From a checkpoint of a small transformer trained on Wikipedia: 13 layers, width 256.
Each number is 200 + 30 x the weight over its row's rms, rounded and kept within 0 to 999. Layers, rows and columns count from 0. The size before them is the row's rms in percent of the matrix's.

# k: layer 5 attention key, 256x256, rms 0.0387, rows 183-191, columns 128-255
# q: layer 5 attention query, 256x256, rms 0.0384, rows 184-191, columns 128-255
# v: layer 5 attention value, 256x256, rms 0.0391, rows 128-146, columns 128-255
# o: layer 5 attention output (transposed), 256x256, rms 0.0401, rows 128-145, columns 128-255
k183,118,192,231,181,172,238,169,185,171,192,213,230,189,215,164,199,146,152,210,180,186,236,163,165,255,200,193,209,197,204,181,179,157,172,228,171,219,206,215,210,235,166,164,205,213,266,170,159,240,236,188,146,175,179,187,255,200,232,210,215,246,164,175,247,235,231,263,213,181,195,181,206,157,186,229,191,193,244,182,172,182,187,150,156,220,242,190,195,252,212,185,156,199,211,187,234,204,217,193,220,156,175,208,138,192,214,200,146,208,179,248,167,240,141,196,189,230,201,154,186,238,248,198,240,183,190,191,234,157
q184,112,214,236,195,135,158,229,211,181,208,158,250,208,264,230,166,188,195,159,196,219,221,208,160,189,213,227,193,243,169,168,161,237,192,200,185,153,186,176,218,247,168,179,213,171,253,214,245,148,157,181,203,242,240,207,267,205,198,262,213,256,175,226,162,122,171,215,230,211,123,188,171,218,174,197,157,233,198,176,186,211,189,216,165,173,223,215,160,211,210,177,249,165,203,188,195,224,209,237,165,236,130,187,164,220,200,178,186,222,214,206,235,174,207,163,229,197,204,227,209,201,246,184,172,215,248,155,161,234
k184,100,184,208,180,215,156,243,140,254,220,265,212,169,233,246,257,215,283,200,149,231,169,242,224,239,211,162,169,226,170,166,228,192,210,212,236,230,206,238,230,220,225,233,197,165,222,183,183,158,156,226,178,226,223,182,168,190,147,148,188,190,211,175,150,208,183,208,190,138,166,204,184,200,210,215,213,244,136,191,213,203,164,159,203,191,223,177,196,213,163,154,184,219,180,154,227,150,185,177,195,206,181,234,218,176,205,182,195,183,211,208,166,228,201,150,213,185,191,230,259,218,156,226,166,214,170,177,222,176
q185,129,157,248,222,237,218,205,208,223,169,224,197,141,234,170,190,238,236,203,216,237,218,188,194,187,186,195,262,206,244,208,216,206,263,179,232,202,212,163,229,268,199,202,175,144,230,173,269,174,206,248,234,140,235,249,141,214,191,223,231,197,264,220,200,178,247,228,199,151,156,226,191,212,200,193,230,183,238,218,182,222,180,210,194,202,191,235,226,165,204,196,216,175,192,253,227,185,224,233,170,172,231,159,219,208,227,175,136,195,205,196,159,190,260,207,183,220,198,144,212,243,198,218,237,246,219,216,189,229
k185,124,203,196,246,203,176,205,184,199,173,251,216,171,224,181,243,214,213,205,211,261,228,208,180,196,242,203,160,213,185,180,156,195,178,215,204,189,231,243,232,195,190,166,188,211,209,184,229,221,243,239,187,241,179,161,215,191,162,247,210,220,202,233,187,190,222,276,225,187,205,129,274,189,193,221,231,225,169,188,216,198,184,193,219,171,238,195,163,228,183,197,238,205,164,170,222,167,188,153,157,226,224,130,189,201,168,157,234,163,286,166,203,232,233,126,195,201,215,195,218,237,186,235,170,182,257,180,229,186
q186,129,182,208,161,199,143,230,219,212,155,233,158,223,210,207,191,208,201,163,217,252,203,199,212,203,165,195,188,158,165,175,169,242,212,197,175,157,218,217,162,211,192,218,213,184,156,232,200,200,159,148,194,142,207,217,184,233,189,208,227,191,209,157,164,193,199,203,190,200,165,234,188,219,210,151,234,264,125,136,228,175,181,195,238,164,239,179,205,252,261,169,240,239,238,180,224,216,235,187,225,229,207,238,172,193,169,229,268,194,231,183,219,161,223,209,293,188,226,267,251,170,233,174,218,226,185,183,193,175
k186,115,187,201,190,156,218,211,172,174,216,182,218,206,242,210,201,166,198,248,195,226,165,248,249,228,176,220,167,255,197,179,198,170,175,241,180,218,191,202,206,199,166,220,181,185,223,190,188,161,139,202,158,192,274,223,214,182,157,218,179,172,182,219,214,222,161,220,157,197,194,229,203,214,193,128,201,194,153,207,251,168,227,187,202,214,153,172,186,185,212,195,189,160,151,188,172,233,200,183,218,225,210,174,188,154,182,172,198,172,230,250,170,223,166,202,149,182,263,201,244,229,269,211,164,229,205,152,217,211
q187,119,195,140,194,184,140,170,182,202,185,177,228,171,149,215,123,247,194,162,168,205,176,243,207,202,154,255,190,218,185,204,194,191,214,177,175,198,186,168,237,168,203,216,214,170,191,206,224,188,147,203,232,160,234,221,238,237,174,192,182,208,190,181,178,209,210,192,194,228,189,225,139,187,213,194,179,193,185,184,214,188,236,234,145,161,202,144,210,187,220,189,234,198,222,223,211,197,175,221,195,180,131,189,234,195,223,162,230,199,189,220,205,203,211,175,211,213,176,263,219,188,190,188,176,246,278,176,180,241
k187,103,166,160,215,206,219,216,189,269,190,250,159,213,230,235,178,219,274,217,150,183,186,150,203,206,186,195,189,203,195,193,211,230,193,268,142,192,233,227,178,227,161,243,148,150,231,143,205,167,166,231,201,171,225,178,205,172,190,176,221,209,230,152,189,131,189,177,171,246,129,206,178,209,222,210,146,204,219,225,230,221,241,203,216,199,209,170,197,217,244,197,248,221,195,167,210,215,199,201,214,224,160,242,221,187,229,167,194,186,159,217,205,171,207,163,203,201,199,214,234,235,247,231,187,205,219,209,227,194
q188,131,142,209,200,194,163,222,209,156,181,187,202,180,193,221,206,225,209,152,204,222,157,242,148,194,153,251,208,214,164,216,212,221,151,225,161,183,135,201,210,153,166,209,195,199,174,171,272,177,189,198,206,164,187,233,251,211,207,203,168,173,154,229,165,228,212,173,200,192,200,206,213,222,175,215,211,214,179,172,144,167,158,233,205,195,192,165,183,211,238,193,239,247,186,236,245,192,170,176,151,217,167,259,171,200,192,183,191,190,200,167,202,156,206,177,253,130,180,260,235,175,203,176,144,223,240,250,191,142
k188,113,253,191,186,216,187,207,217,232,156,235,152,160,212,192,167,246,262,253,198,211,180,176,219,179,218,232,249,210,192,224,226,210,208,204,143,251,217,195,205,146,122,182,175,152,222,156,202,218,173,208,222,162,225,171,134,160,179,155,187,201,229,164,172,187,224,148,192,221,189,229,176,240,160,192,192,195,174,198,222,162,176,188,246,155,200,208,219,234,233,155,202,184,225,163,203,199,238,162,247,208,225,203,238,147,169,153,214,185,171,219,161,177,192,176,178,174,173,256,267,225,200,182,177,195,220,198,189,207
q189,122,210,156,139,198,191,228,170,177,200,175,181,255,219,178,128,232,228,201,216,194,181,207,215,173,148,222,172,210,187,175,177,196,143,212,165,191,151,235,227,179,139,161,168,244,146,169,180,206,195,263,145,178,217,205,222,196,180,232,244,263,220,227,201,176,167,207,231,219,188,215,236,168,180,182,185,225,205,231,204,177,233,186,171,135,171,198,190,172,210,154,218,211,232,235,173,192,200,244,232,208,216,218,140,188,189,228,270,184,189,205,247,215,181,241,184,237,191,176,211,201,218,163,194,197,203,213,197,233
k189,124,141,214,196,227,198,213,207,207,174,187,177,242,174,168,248,204,169,252,183,183,223,168,250,244,226,174,164,160,249,167,255,213,203,177,199,165,151,193,178,198,252,207,183,215,234,254,200,198,187,191,175,206,209,195,179,166,165,203,206,194,159,181,223,121,160,159,213,200,205,194,181,195,207,216,192,160,203,233,211,183,178,220,186,247,205,236,222,166,145,155,193,193,226,222,228,168,233,175,232,189,217,222,234,215,215,175,196,191,152,150,163,247,212,159,294,210,252,171,185,168,219,245,222,213,187,200,197,220
q190,121,123,191,181,228,184,202,218,192,247,161,210,210,210,194,190,191,187,179,203,216,198,172,228,178,175,194,181,184,164,229,169,150,180,181,149,201,201,214,184,158,154,213,199,176,233,218,226,200,199,265,173,170,178,175,248,143,198,182,226,197,187,239,144,175,217,181,183,177,211,203,213,164,182,179,161,167,200,155,167,140,211,179,178,198,144,204,219,155,195,248,194,193,199,217,150,170,218,179,216,198,209,206,205,211,166,209,151,191,200,190,186,213,257,204,236,212,144,213,225,225,171,205,215,192,200,207,218,181
k190,121,212,173,223,187,190,252,185,239,178,231,226,177,169,211,169,186,194,220,234,218,223,164,206,222,247,179,218,140,250,251,156,199,246,151,226,219,191,205,208,152,189,198,189,166,177,226,181,267,231,176,189,174,198,185,208,179,219,164,153,219,168,158,208,142,263,204,249,260,243,178,197,232,214,209,182,206,250,162,201,212,228,174,222,241,234,180,219,193,232,197,154,185,263,212,188,224,201,180,223,158,227,187,179,219,219,198,232,181,116,176,198,182,156,216,224,171,206,181,227,176,230,139,207,160,239,188,211,182
q191,132,172,220,201,262,224,167,194,270,188,215,239,220,233,206,211,184,188,229,233,174,210,149,249,201,254,182,249,179,216,209,180,167,224,197,225,220,243,197,185,228,190,179,152,222,273,176,180,192,192,228,191,233,206,189,216,186,186,198,202,186,237,217,229,228,249,240,211,202,218,230,235,217,154,239,188,229,238,247,156,203,202,192,193,220,182,251,178,221,155,255,174,159,194,198,178,212,159,204,158,178,237,166,225,182,230,179,225,180,182,192,176,160,216,176,191,197,209,123,168,248,157,165,186,126,153,222,194,204
k191,124,237,208,190,185,161,209,220,167,224,192,171,263,179,214,214,234,169,225,181,230,227,186,154,222,261,175,216,151,192,221,177,257,195,169,208,221,210,164,132,187,201,165,235,221,213,188,182,239,208,208,195,253,183,153,183,181,248,241,186,199,213,216,202,163,275,276,218,171,174,188,211,163,207,207,198,214,254,183,174,198,184,221,178,173,280,248,218,209,185,173,174,193,188,241,186,138,271,229,203,147,213,183,182,201,180,233,153,209,192,211,194,209,267,191,150,240,214,198,137,191,148,206,229,226,199,214,194,155
v128,110,232,207,164,175,167,153,219,248,204,200,219,183,180,177,249,223,214,212,173,161,179,202,228,196,245,186,255,183,209,175,256,204,184,251,206,200,305,216,220,164,218,184,181,221,217,201,235,259,229,252,234,191,172,219,198,216,192,247,213,219,193,162,165,191,222,154,193,186,150,231,167,236,159,226,222,200,190,194,159,242,163,137,215,228,175,176,197,200,165,155,194,194,190,240,200,232,174,194,209,236,203,254,272,209,183,153,185,260,220,198,230,219,171,151,162,200,185,211,172,232,192,218,188,287,183,232,190,138
o128,105,247,244,178,180,175,169,197,216,165,225,185,211,206,223,189,210,234,228,194,182,219,195,244,183,131,203,244,176,187,217,179,222,208,238,190,225,248,180,178,188,208,177,273,162,218,213,187,188,216,225,188,169,211,226,231,255,160,290,181,177,241,184,200,195,169,203,187,154,185,192,217,182,217,286,218,173,263,201,210,245,205,190,206,212,137,190,183,218,195,234,212,221,164,178,188,204,232,228,215,226,169,191,182,180,202,187,244,177,259,191,222,159,168,181,223,235,209,233,205,187,175,138,178,196,230,207,237,187
v129,105,198,138,224,191,199,181,240,209,243,189,231,204,222,191,216,235,209,235,237,260,218,176,190,230,183,177,215,164,160,227,214,200,194,181,178,198,237,184,171,207,167,174,200,163,175,170,212,285,207,211,191,180,160,160,190,184,226,212,251,173,268,160,177,154,154,217,215,184,173,204,234,210,171,169,157,233,218,195,207,190,143,203,179,127,205,204,181,210,215,202,221,233,158,188,226,177,202,223,207,198,198,228,217,190,165,217,263,190,214,214,196,194,243,199,162,196,166,160,168,180,211,207,269,222,273,214,146,244
o129,112,184,150,217,225,204,161,168,202,223,216,166,168,192,184,218,192,132,206,247,199,253,199,249,181,208,252,204,164,182,226,201,250,194,176,176,203,217,228,201,169,200,210,181,187,186,145,130,177,195,166,226,221,133,209,270,138,236,233,183,198,167,207,190,227,157,167,180,177,148,213,163,189,175,205,238,211,204,174,209,196,177,201,258,147,224,207,158,180,211,233,219,235,192,215,225,220,213,233,230,120,242,237,178,219,224,151,213,178,189,169,246,203,200,177,158,189,180,220,196,166,218,169,190,269,191,190,205,244
v130,110,185,221,170,209,192,245,246,196,250,201,206,225,228,240,184,258,190,248,182,224,235,204,222,160,214,95,229,190,147,243,213,187,187,185,226,206,162,188,138,178,204,186,208,205,209,161,196,203,178,250,207,205,233,185,218,207,210,186,212,250,165,252,178,203,210,182,222,191,153,207,135,197,206,249,211,174,198,243,251,180,180,205,187,192,185,206,161,219,175,176,216,200,204,156,192,181,248,167,175,200,178,186,167,149,216,231,172,223,167,208,180,128,204,179,240,238,199,239,203,185,236,169,185,211,217,157,166,174
o130,113,207,179,201,179,180,215,192,196,238,223,157,213,207,185,235,170,190,203,270,239,227,192,229,166,202,199,195,174,195,225,229,189,129,117,229,226,207,166,172,164,153,183,240,171,226,211,199,224,185,215,242,232,229,219,231,216,207,199,155,234,180,157,185,178,181,211,205,160,161,192,174,241,181,234,141,213,154,200,183,177,269,188,192,163,226,192,212,195,262,148,233,187,238,194,176,189,219,211,201,198,172,192,221,178,167,191,224,263,159,174,231,210,203,181,212,295,167,238,206,170,164,193,247,218,160,152,256,199
v131,101,210,226,222,203,179,182,214,211,209,185,200,192,153,261,210,200,215,198,197,197,201,198,219,171,167,223,162,216,222,203,210,210,196,217,193,184,211,191,212,199,195,189,203,161,211,203,184,218,178,206,203,139,161,228,246,199,216,216,229,150,186,231,231,158,207,210,239,224,225,226,195,256,261,219,168,222,207,175,155,227,254,208,159,244,178,223,219,188,258,210,240,204,224,174,187,203,144,223,147,218,105,211,171,249,222,223,188,178,195,136,239,183,198,218,178,160,201,257,212,188,225,227,205,286,173,210,227,156
o131,104,212,240,229,207,199,189,194,199,157,189,215,218,180,208,140,193,237,171,213,190,202,236,205,158,213,227,231,206,201,253,203,217,221,210,193,211,265,205,233,175,157,193,228,191,263,184,182,206,185,199,160,220,216,238,168,183,238,185,242,213,189,193,254,205,203,218,202,214,202,226,204,199,184,177,158,236,193,201,205,255,241,165,200,206,201,190,161,191,199,160,211,218,183,162,203,173,209,172,200,189,199,234,142,244,178,164,178,184,169,178,173,181,249,204,263,174,178,194,176,232,162,194,241,156,115,188,175,154
v132,108,178,235,246,205,243,241,236,154,182,204,218,245,222,219,205,216,191,200,119,173,174,225,183,207,193,162,228,191,200,209,186,209,218,184,193,217,206,189,173,208,202,202,184,184,212,199,198,242,181,216,191,234,218,171,245,195,211,200,199,195,200,258,160,189,203,187,208,214,153,156,144,212,239,194,226,163,214,234,202,182,181,183,212,199,217,166,210,190,228,149,165,194,138,184,209,208,160,166,195,216,150,210,167,179,231,214,199,156,180,216,200,204,214,200,212,177,157,238,242,213,194,212,285,130,241,165,168,248
o132,110,180,212,186,227,183,200,202,191,200,213,181,237,203,170,186,149,228,192,272,186,213,177,189,196,203,197,258,198,215,179,247,203,196,181,268,243,174,235,186,211,204,229,128,176,187,176,230,202,194,168,197,219,174,197,169,196,198,185,182,189,194,206,215,207,221,178,206,222,191,232,182,243,176,200,189,150,186,228,177,163,195,214,275,215,254,201,253,174,238,172,158,200,194,212,193,234,149,234,182,206,197,202,202,192,184,225,151,165,213,157,212,205,199,167,226,234,187,147,159,226,174,210,218,221,123,182,181,204
v133,103,181,244,149,172,224,195,227,173,210,204,217,188,198,203,148,212,233,162,200,177,227,188,229,244,190,248,222,194,226,224,193,228,205,222,241,181,250,274,185,176,176,196,238,166,171,214,186,164,250,217,190,236,231,198,161,200,217,250,194,181,221,185,169,262,184,230,179,202,211,226,171,193,227,240,243,231,207,264,222,252,215,158,238,241,176,243,192,149,183,164,205,160,201,189,229,164,169,222,198,224,153,204,229,148,238,258,242,212,232,209,184,248,199,177,233,225,183,169,195,194,215,210,153,136,195,231,220,194
o133,109,179,183,185,195,132,155,215,191,228,178,238,197,222,205,187,201,199,171,195,242,176,202,197,221,160,231,260,191,248,189,177,180,132,225,256,202,183,238,184,207,208,199,254,211,157,272,186,175,189,230,195,221,218,167,219,186,185,169,196,172,186,162,162,162,217,162,200,173,200,194,168,211,193,266,231,188,202,260,215,187,256,208,213,220,205,189,169,174,202,184,207,145,205,160,268,190,202,165,206,210,163,206,200,219,203,234,249,190,187,196,235,168,204,148,179,227,144,197,176,194,181,95,183,197,178,214,223,213
v134,107,213,213,192,162,158,173,218,232,220,232,234,235,192,188,194,226,171,220,214,194,257,198,217,186,206,202,244,235,238,234,170,175,229,186,235,194,236,197,170,207,159,185,217,191,183,173,171,118,201,117,192,187,196,207,187,215,180,159,227,158,187,138,122,201,158,208,175,183,161,252,223,176,165,225,194,187,199,199,209,180,227,189,225,211,199,219,183,233,141,194,198,197,234,220,175,181,177,224,182,178,203,213,206,149,178,267,160,204,228,246,164,244,135,202,200,219,218,154,209,198,192,220,141,179,192,220,192,155
o134,116,181,202,213,157,182,153,196,187,224,210,245,185,207,238,176,191,169,194,202,255,178,198,209,242,191,196,209,206,209,214,132,184,203,183,159,174,225,209,213,212,260,186,226,191,178,193,228,193,201,207,256,201,232,226,221,172,187,175,260,180,154,208,132,212,170,191,225,179,150,162,191,190,169,218,213,191,237,202,172,214,195,229,174,209,163,220,218,219,145,202,186,168,207,205,177,166,163,190,214,174,208,155,178,175,214,228,237,225,230,209,184,147,155,177,178,181,187,246,241,191,215,122,218,236,207,205,210,207
v135,100,212,167,190,199,193,159,249,266,189,236,176,152,168,204,236,239,205,226,242,290,277,214,232,209,203,199,188,199,257,164,153,208,240,214,188,160,155,247,178,172,257,181,244,249,192,202,187,194,201,211,214,167,193,175,146,203,208,144,167,190,220,261,187,237,207,195,220,190,176,218,199,153,249,218,172,172,196,258,197,158,201,193,210,171,212,206,151,162,146,181,193,172,228,225,178,182,152,168,215,166,221,143,245,206,193,190,181,249,178,173,202,171,217,192,206,276,162,200,193,205,206,243,218,239,162,209,263,167
o135,110,194,171,202,173,121,167,222,164,228,228,181,129,194,226,239,174,250,211,188,278,212,194,237,205,161,196,174,193,219,190,219,187,165,204,190,123,176,169,233,206,167,193,203,226,222,193,214,195,238,230,207,218,155,186,188,174,229,217,187,189,209,195,133,189,210,254,234,163,217,156,161,164,248,232,219,149,249,229,199,227,250,176,176,198,211,233,164,180,190,187,252,204,179,247,198,124,186,166,214,198,217,158,202,173,167,193,244,212,229,183,178,250,217,200,217,217,218,169,242,192,185,176,241,201,198,217,180,212
v136,099,201,214,175,145,182,157,166,227,167,173,158,144,182,222,174,179,227,201,114,221,217,166,208,211,155,202,198,159,235,229,251,225,216,220,188,203,175,141,200,159,167,187,152,214,189,219,195,248,211,127,147,160,207,225,202,180,233,223,187,172,234,184,227,249,183,166,199,190,142,236,167,218,271,210,206,207,225,213,206,247,219,187,235,213,208,203,166,181,233,182,210,157,151,252,193,186,190,212,218,246,238,204,227,186,202,191,236,187,168,174,224,189,204,155,219,150,209,200,185,221,214,160,237,150,205,189,218,180
o136,107,181,194,155,181,192,241,240,243,162,198,210,153,214,221,187,190,239,164,234,184,165,206,189,189,240,188,226,195,218,257,215,236,182,277,196,192,192,164,203,186,220,193,230,231,194,223,223,207,170,236,163,198,191,242,173,190,221,200,194,186,283,230,197,175,178,166,163,206,152,234,186,212,198,181,184,145,223,240,209,183,191,203,166,237,242,207,141,152,207,186,175,211,183,272,234,225,169,237,195,255,206,230,208,216,222,223,196,164,176,256,195,182,216,171,183,160,208,200,207,161,206,177,176,190,184,198,212,216
v137,107,182,236,165,217,182,188,198,197,184,236,241,154,170,196,208,191,186,156,216,189,204,218,199,197,186,161,192,180,250,183,259,182,231,191,160,191,188,169,243,178,205,224,169,223,251,208,213,211,193,133,146,169,165,252,217,190,214,190,190,221,257,229,188,154,275,192,209,187,252,169,148,192,241,220,209,209,205,171,215,163,225,208,178,228,209,279,215,202,186,142,202,235,202,250,179,209,237,196,202,203,191,216,217,254,159,173,179,178,193,201,188,210,254,201,182,137,204,243,187,198,185,221,163,210,182,172,230,165
o137,115,186,178,241,197,246,234,213,198,206,214,220,176,166,236,158,149,166,178,168,149,277,220,193,228,200,199,191,212,205,210,246,217,236,186,209,209,186,170,217,256,194,200,254,202,216,188,194,188,219,225,180,177,211,229,184,243,222,214,231,179,267,154,232,205,203,146,217,189,194,224,227,214,173,201,192,227,186,207,226,134,174,195,155,155,249,184,206,194,234,150,226,192,182,206,167,242,230,180,209,174,157,199,177,188,195,166,236,195,236,189,130,225,220,214,197,170,213,192,190,251,191,195,139,235,196,187,190,166
v138,105,190,182,288,195,188,191,217,127,240,222,206,210,210,214,163,247,232,185,157,208,210,193,216,218,207,173,218,221,181,186,219,172,187,235,209,188,137,173,226,221,181,180,157,264,184,204,238,160,178,242,197,190,160,200,195,136,246,200,240,201,223,218,223,202,243,169,190,223,179,218,183,180,188,108,252,224,217,203,220,194,246,204,195,226,207,179,194,199,244,187,210,199,182,153,211,134,169,222,183,209,190,157,174,206,217,184,192,223,200,212,212,200,204,205,186,165,262,189,218,229,222,216,213,257,245,177,176,162
o138,113,183,149,229,169,163,238,189,241,216,199,207,225,148,193,244,175,176,220,175,197,213,226,235,223,227,244,233,232,188,144,216,179,214,233,175,200,158,182,228,208,212,236,186,233,165,219,186,188,207,213,173,234,205,190,187,214,193,199,221,224,185,203,189,251,171,173,135,224,173,165,170,205,194,136,226,194,220,251,140,177,171,192,213,162,200,178,255,183,190,207,233,229,135,173,196,240,154,239,192,181,216,144,241,204,232,200,182,216,170,126,228,185,220,228,213,239,182,243,149,227,203,198,230,212,206,202,222,155
v139,112,176,220,173,228,182,194,190,198,207,180,170,180,254,150,227,230,192,266,188,202,199,246,165,218,214,189,235,156,236,239,189,183,261,205,216,242,135,194,203,208,177,213,165,162,184,198,211,222,237,206,214,211,234,228,209,215,201,165,179,215,204,220,126,252,159,204,193,206,196,222,178,133,214,260,201,118,219,210,268,185,200,224,181,161,225,198,179,207,157,171,195,186,179,183,171,199,190,140,239,204,232,222,162,152,217,205,184,271,199,197,163,159,215,227,201,161,175,193,207,185,234,159,212,194,213,162,187,241
o139,119,142,193,185,226,198,192,216,203,230,217,177,198,230,213,228,196,205,198,266,218,188,155,178,218,197,214,168,184,153,229,217,172,141,119,200,209,133,209,227,203,166,227,232,164,201,187,181,223,224,209,203,231,186,205,184,224,230,171,122,233,173,197,166,171,209,178,189,219,164,258,170,233,155,257,187,147,192,198,194,187,235,195,206,199,234,151,176,192,238,211,243,203,224,199,165,231,159,204,171,160,190,250,217,157,213,158,207,262,187,197,216,205,156,217,257,218,204,206,269,179,303,227,193,195,210,208,254,188
v140,103,224,109,202,218,203,177,230,191,153,184,156,257,151,183,194,191,182,210,169,177,155,235,184,183,201,214,214,172,261,213,226,186,180,208,154,224,179,215,162,206,180,179,244,195,223,206,226,157,232,199,191,172,163,184,242,215,177,158,186,223,261,262,254,186,182,219,229,201,197,221,245,150,245,231,158,222,183,225,181,258,219,231,225,253,198,163,180,188,171,264,166,174,217,167,154,211,188,247,203,198,176,172,164,195,249,266,230,189,183,217,217,152,231,237,220,177,171,217,197,194,218,219,180,242,147,187,186,203
o140,104,160,164,202,175,186,192,190,211,198,180,178,233,184,168,180,178,203,237,204,167,197,172,184,229,143,223,207,230,151,142,227,203,215,190,197,191,242,183,204,212,212,196,245,154,274,179,250,205,189,186,173,180,156,152,204,156,224,210,172,242,194,244,209,218,204,223,283,171,201,166,162,172,208,191,167,153,188,241,195,275,183,258,216,240,234,162,189,238,181,130,200,175,145,236,217,158,225,114,212,196,174,212,225,209,195,216,139,228,212,191,204,173,238,220,218,165,225,214,145,175,244,214,176,190,198,182,153,198
v141,100,195,186,181,177,181,178,247,225,174,221,246,164,221,229,184,237,166,169,238,201,241,168,169,146,186,135,187,183,239,231,148,183,175,182,211,208,222,203,182,227,175,209,176,177,243,240,185,200,162,184,195,153,249,205,222,258,183,234,187,173,265,200,183,193,181,205,148,195,202,233,179,206,187,198,175,225,223,210,207,197,176,190,209,207,216,206,218,213,132,169,207,239,202,161,214,219,178,215,164,189,171,233,146,241,160,252,166,170,248,194,192,217,192,168,210,192,220,187,185,178,215,201,152,218,177,266,217,191
o141,111,188,187,209,160,217,199,232,202,200,229,259,156,223,140,168,190,156,198,211,263,232,192,200,146,245,169,235,217,255,172,211,179,180,214,221,218,198,222,208,155,231,207,184,225,242,216,225,219,202,183,197,169,237,201,199,217,187,211,240,195,200,228,187,170,161,226,229,164,197,229,182,179,229,206,155,205,202,175,158,170,168,157,206,203,224,207,164,170,171,178,192,230,206,201,153,154,174,191,200,160,181,232,196,197,202,214,245,184,217,141,166,200,190,164,189,234,199,164,258,218,167,171,195,211,201,204,161,213
v142,102,205,225,176,138,199,201,165,231,241,179,224,229,154,207,185,202,187,247,215,197,236,230,160,209,184,170,179,170,230,218,283,193,263,185,198,219,148,169,200,211,157,188,259,201,210,186,166,134,235,175,197,192,229,228,218,198,164,199,218,214,210,203,179,206,250,203,187,189,186,164,224,228,194,239,192,134,202,234,250,202,223,196,237,201,214,189,214,185,179,257,208,191,196,208,210,150,158,203,193,266,188,197,211,246,208,167,135,217,208,198,191,214,200,209,202,217,149,233,176,185,204,221,141,242,193,218,196,210
o142,110,216,202,211,212,245,153,151,192,239,231,176,195,190,187,143,215,196,196,213,168,202,222,146,169,177,204,168,203,231,188,191,204,204,160,173,184,282,167,234,278,215,176,245,216,222,222,181,145,214,290,201,194,207,229,252,216,219,208,173,180,208,239,181,218,229,250,262,186,217,265,224,195,205,244,205,197,159,191,223,212,239,188,194,206,222,202,205,194,201,179,188,234,222,259,181,186,208,281,189,200,189,175,155,273,220,196,182,173,228,228,175,173,182,200,164,214,198,241,262,185,263,186,196,185,192,215,200,200
v143,109,212,233,180,201,202,283,209,151,180,161,176,242,204,200,207,198,200,200,156,232,215,245,211,196,199,195,199,185,205,221,202,199,234,133,211,193,259,234,222,212,203,191,146,246,183,213,195,227,210,180,200,248,160,182,195,213,199,224,201,202,159,169,105,214,154,219,210,199,228,199,180,238,223,200,154,207,184,177,219,224,205,193,188,202,161,218,229,177,210,144,191,214,231,206,228,160,201,192,166,192,162,178,205,232,240,241,208,131,258,220,184,224,160,136,204,189,242,198,195,191,189,233,203,217,186,180,206,176
o143,117,196,207,180,221,178,224,227,163,186,212,191,207,214,228,184,198,188,164,164,248,171,252,208,199,248,192,220,227,221,211,208,195,236,190,266,228,168,231,225,230,202,196,226,240,194,192,177,187,154,158,217,232,166,223,166,170,175,162,218,172,156,183,220,193,167,137,168,210,204,177,187,205,142,199,235,222,253,161,235,231,153,197,187,167,163,215,187,234,242,212,199,182,203,195,235,192,200,191,209,190,169,267,172,166,204,268,206,186,214,251,260,139,214,197,209,200,189,182,183,210,168,153,192,230,222,216,233,213
v144,107,227,205,214,289,197,249,197,230,182,242,199,214,187,165,202,224,173,195,225,161,191,231,212,174,225,184,238,156,260,201,195,198,188,191,190,206,230,235,242,206,210,201,162,201,238,179,209,151,255,168,235,228,147,213,192,193,195,175,206,174,188,250,162,210,204,198,187,178,288,145,219,204,192,234,211,118,200,182,188,208,248,251,198,164,152,172,195,191,196,179,184,179,244,206,188,152,165,189,214,204,231,200,200,246,194,197,204,181,211,167,205,206,206,182,177,189,183,139,176,228,215,195,225,219,172,198,184,138
o144,118,193,220,172,215,233,253,194,192,230,188,197,200,207,208,223,220,213,206,155,260,187,186,184,231,200,185,188,214,204,198,198,160,211,143,224,189,193,208,222,234,156,195,234,206,236,192,173,193,226,196,178,243,208,129,207,202,178,199,207,167,123,209,222,188,218,120,208,178,270,161,238,217,213,169,200,163,191,176,260,236,196,248,252,231,179,173,173,207,215,206,230,188,156,215,163,182,214,166,196,191,163,179,227,168,185,175,226,183,216,193,135,203,224,262,206,227,263,177,232,213,212,169,212,237,271,248,144,139
v145,103,205,146,196,246,199,212,234,213,201,186,218,170,258,222,218,203,190,155,261,242,163,219,168,247,216,204,259,238,232,141,195,198,103,174,178,179,253,181,199,243,227,217,216,188,245,200,216,225,198,197,242,198,165,196,171,197,202,198,238,200,164,249,200,215,213,205,193,176,240,167,229,187,182,187,197,210,200,175,190,159,229,216,218,156,264,236,208,202,221,163,164,184,215,215,164,192,209,166,207,132,235,195,175,176,130,161,261,136,162,172,172,194,187,170,186,138,216,206,220,181,177,229,238,209,225,178,192,221
o145,106,217,153,168,186,181,197,168,166,224,146,203,196,171,174,200,212,201,197,137,213,233,156,210,228,198,182,244,209,225,191,216,181,225,191,178,213,148,226,191,181,203,231,168,147,216,144,151,244,162,161,253,182,140,172,152,202,148,230,247,205,171,240,224,263,181,153,205,236,217,145,222,175,188,148,196,207,237,205,211,190,218,205,207,196,171,153,194,175,195,223,166,198,211,177,160,189,182,156,185,184,248,162,210,150,203,160,244,195,223,208,183,234,209,221,204,194,245,216,180,177,179,232,182,254,150,181,169,186
v146,105,210,153,215,230,204,192,215,226,146,188,127,269,189,203,179,228,204,213,196,185,197,215,247,174,213,251,191,149,203,207,176,211,152,216,170,193,182,196,183,236,243,200,188,149,218,171,198,216,166,198,200,255,194,191,213,232,188,200,188,186,234,157,210,163,130,232,206,173,226,213,223,201,200,216,169,189,193,194,162,229,210,158,199,206,203,185,181,206,190,175,204,182,172,197,179,211,238,253,196,150,201,186,192,176,268,263,234,177,209,231,168,201,212,210,205,179,243,166,161,170,171,224,156,145,159,234,220,217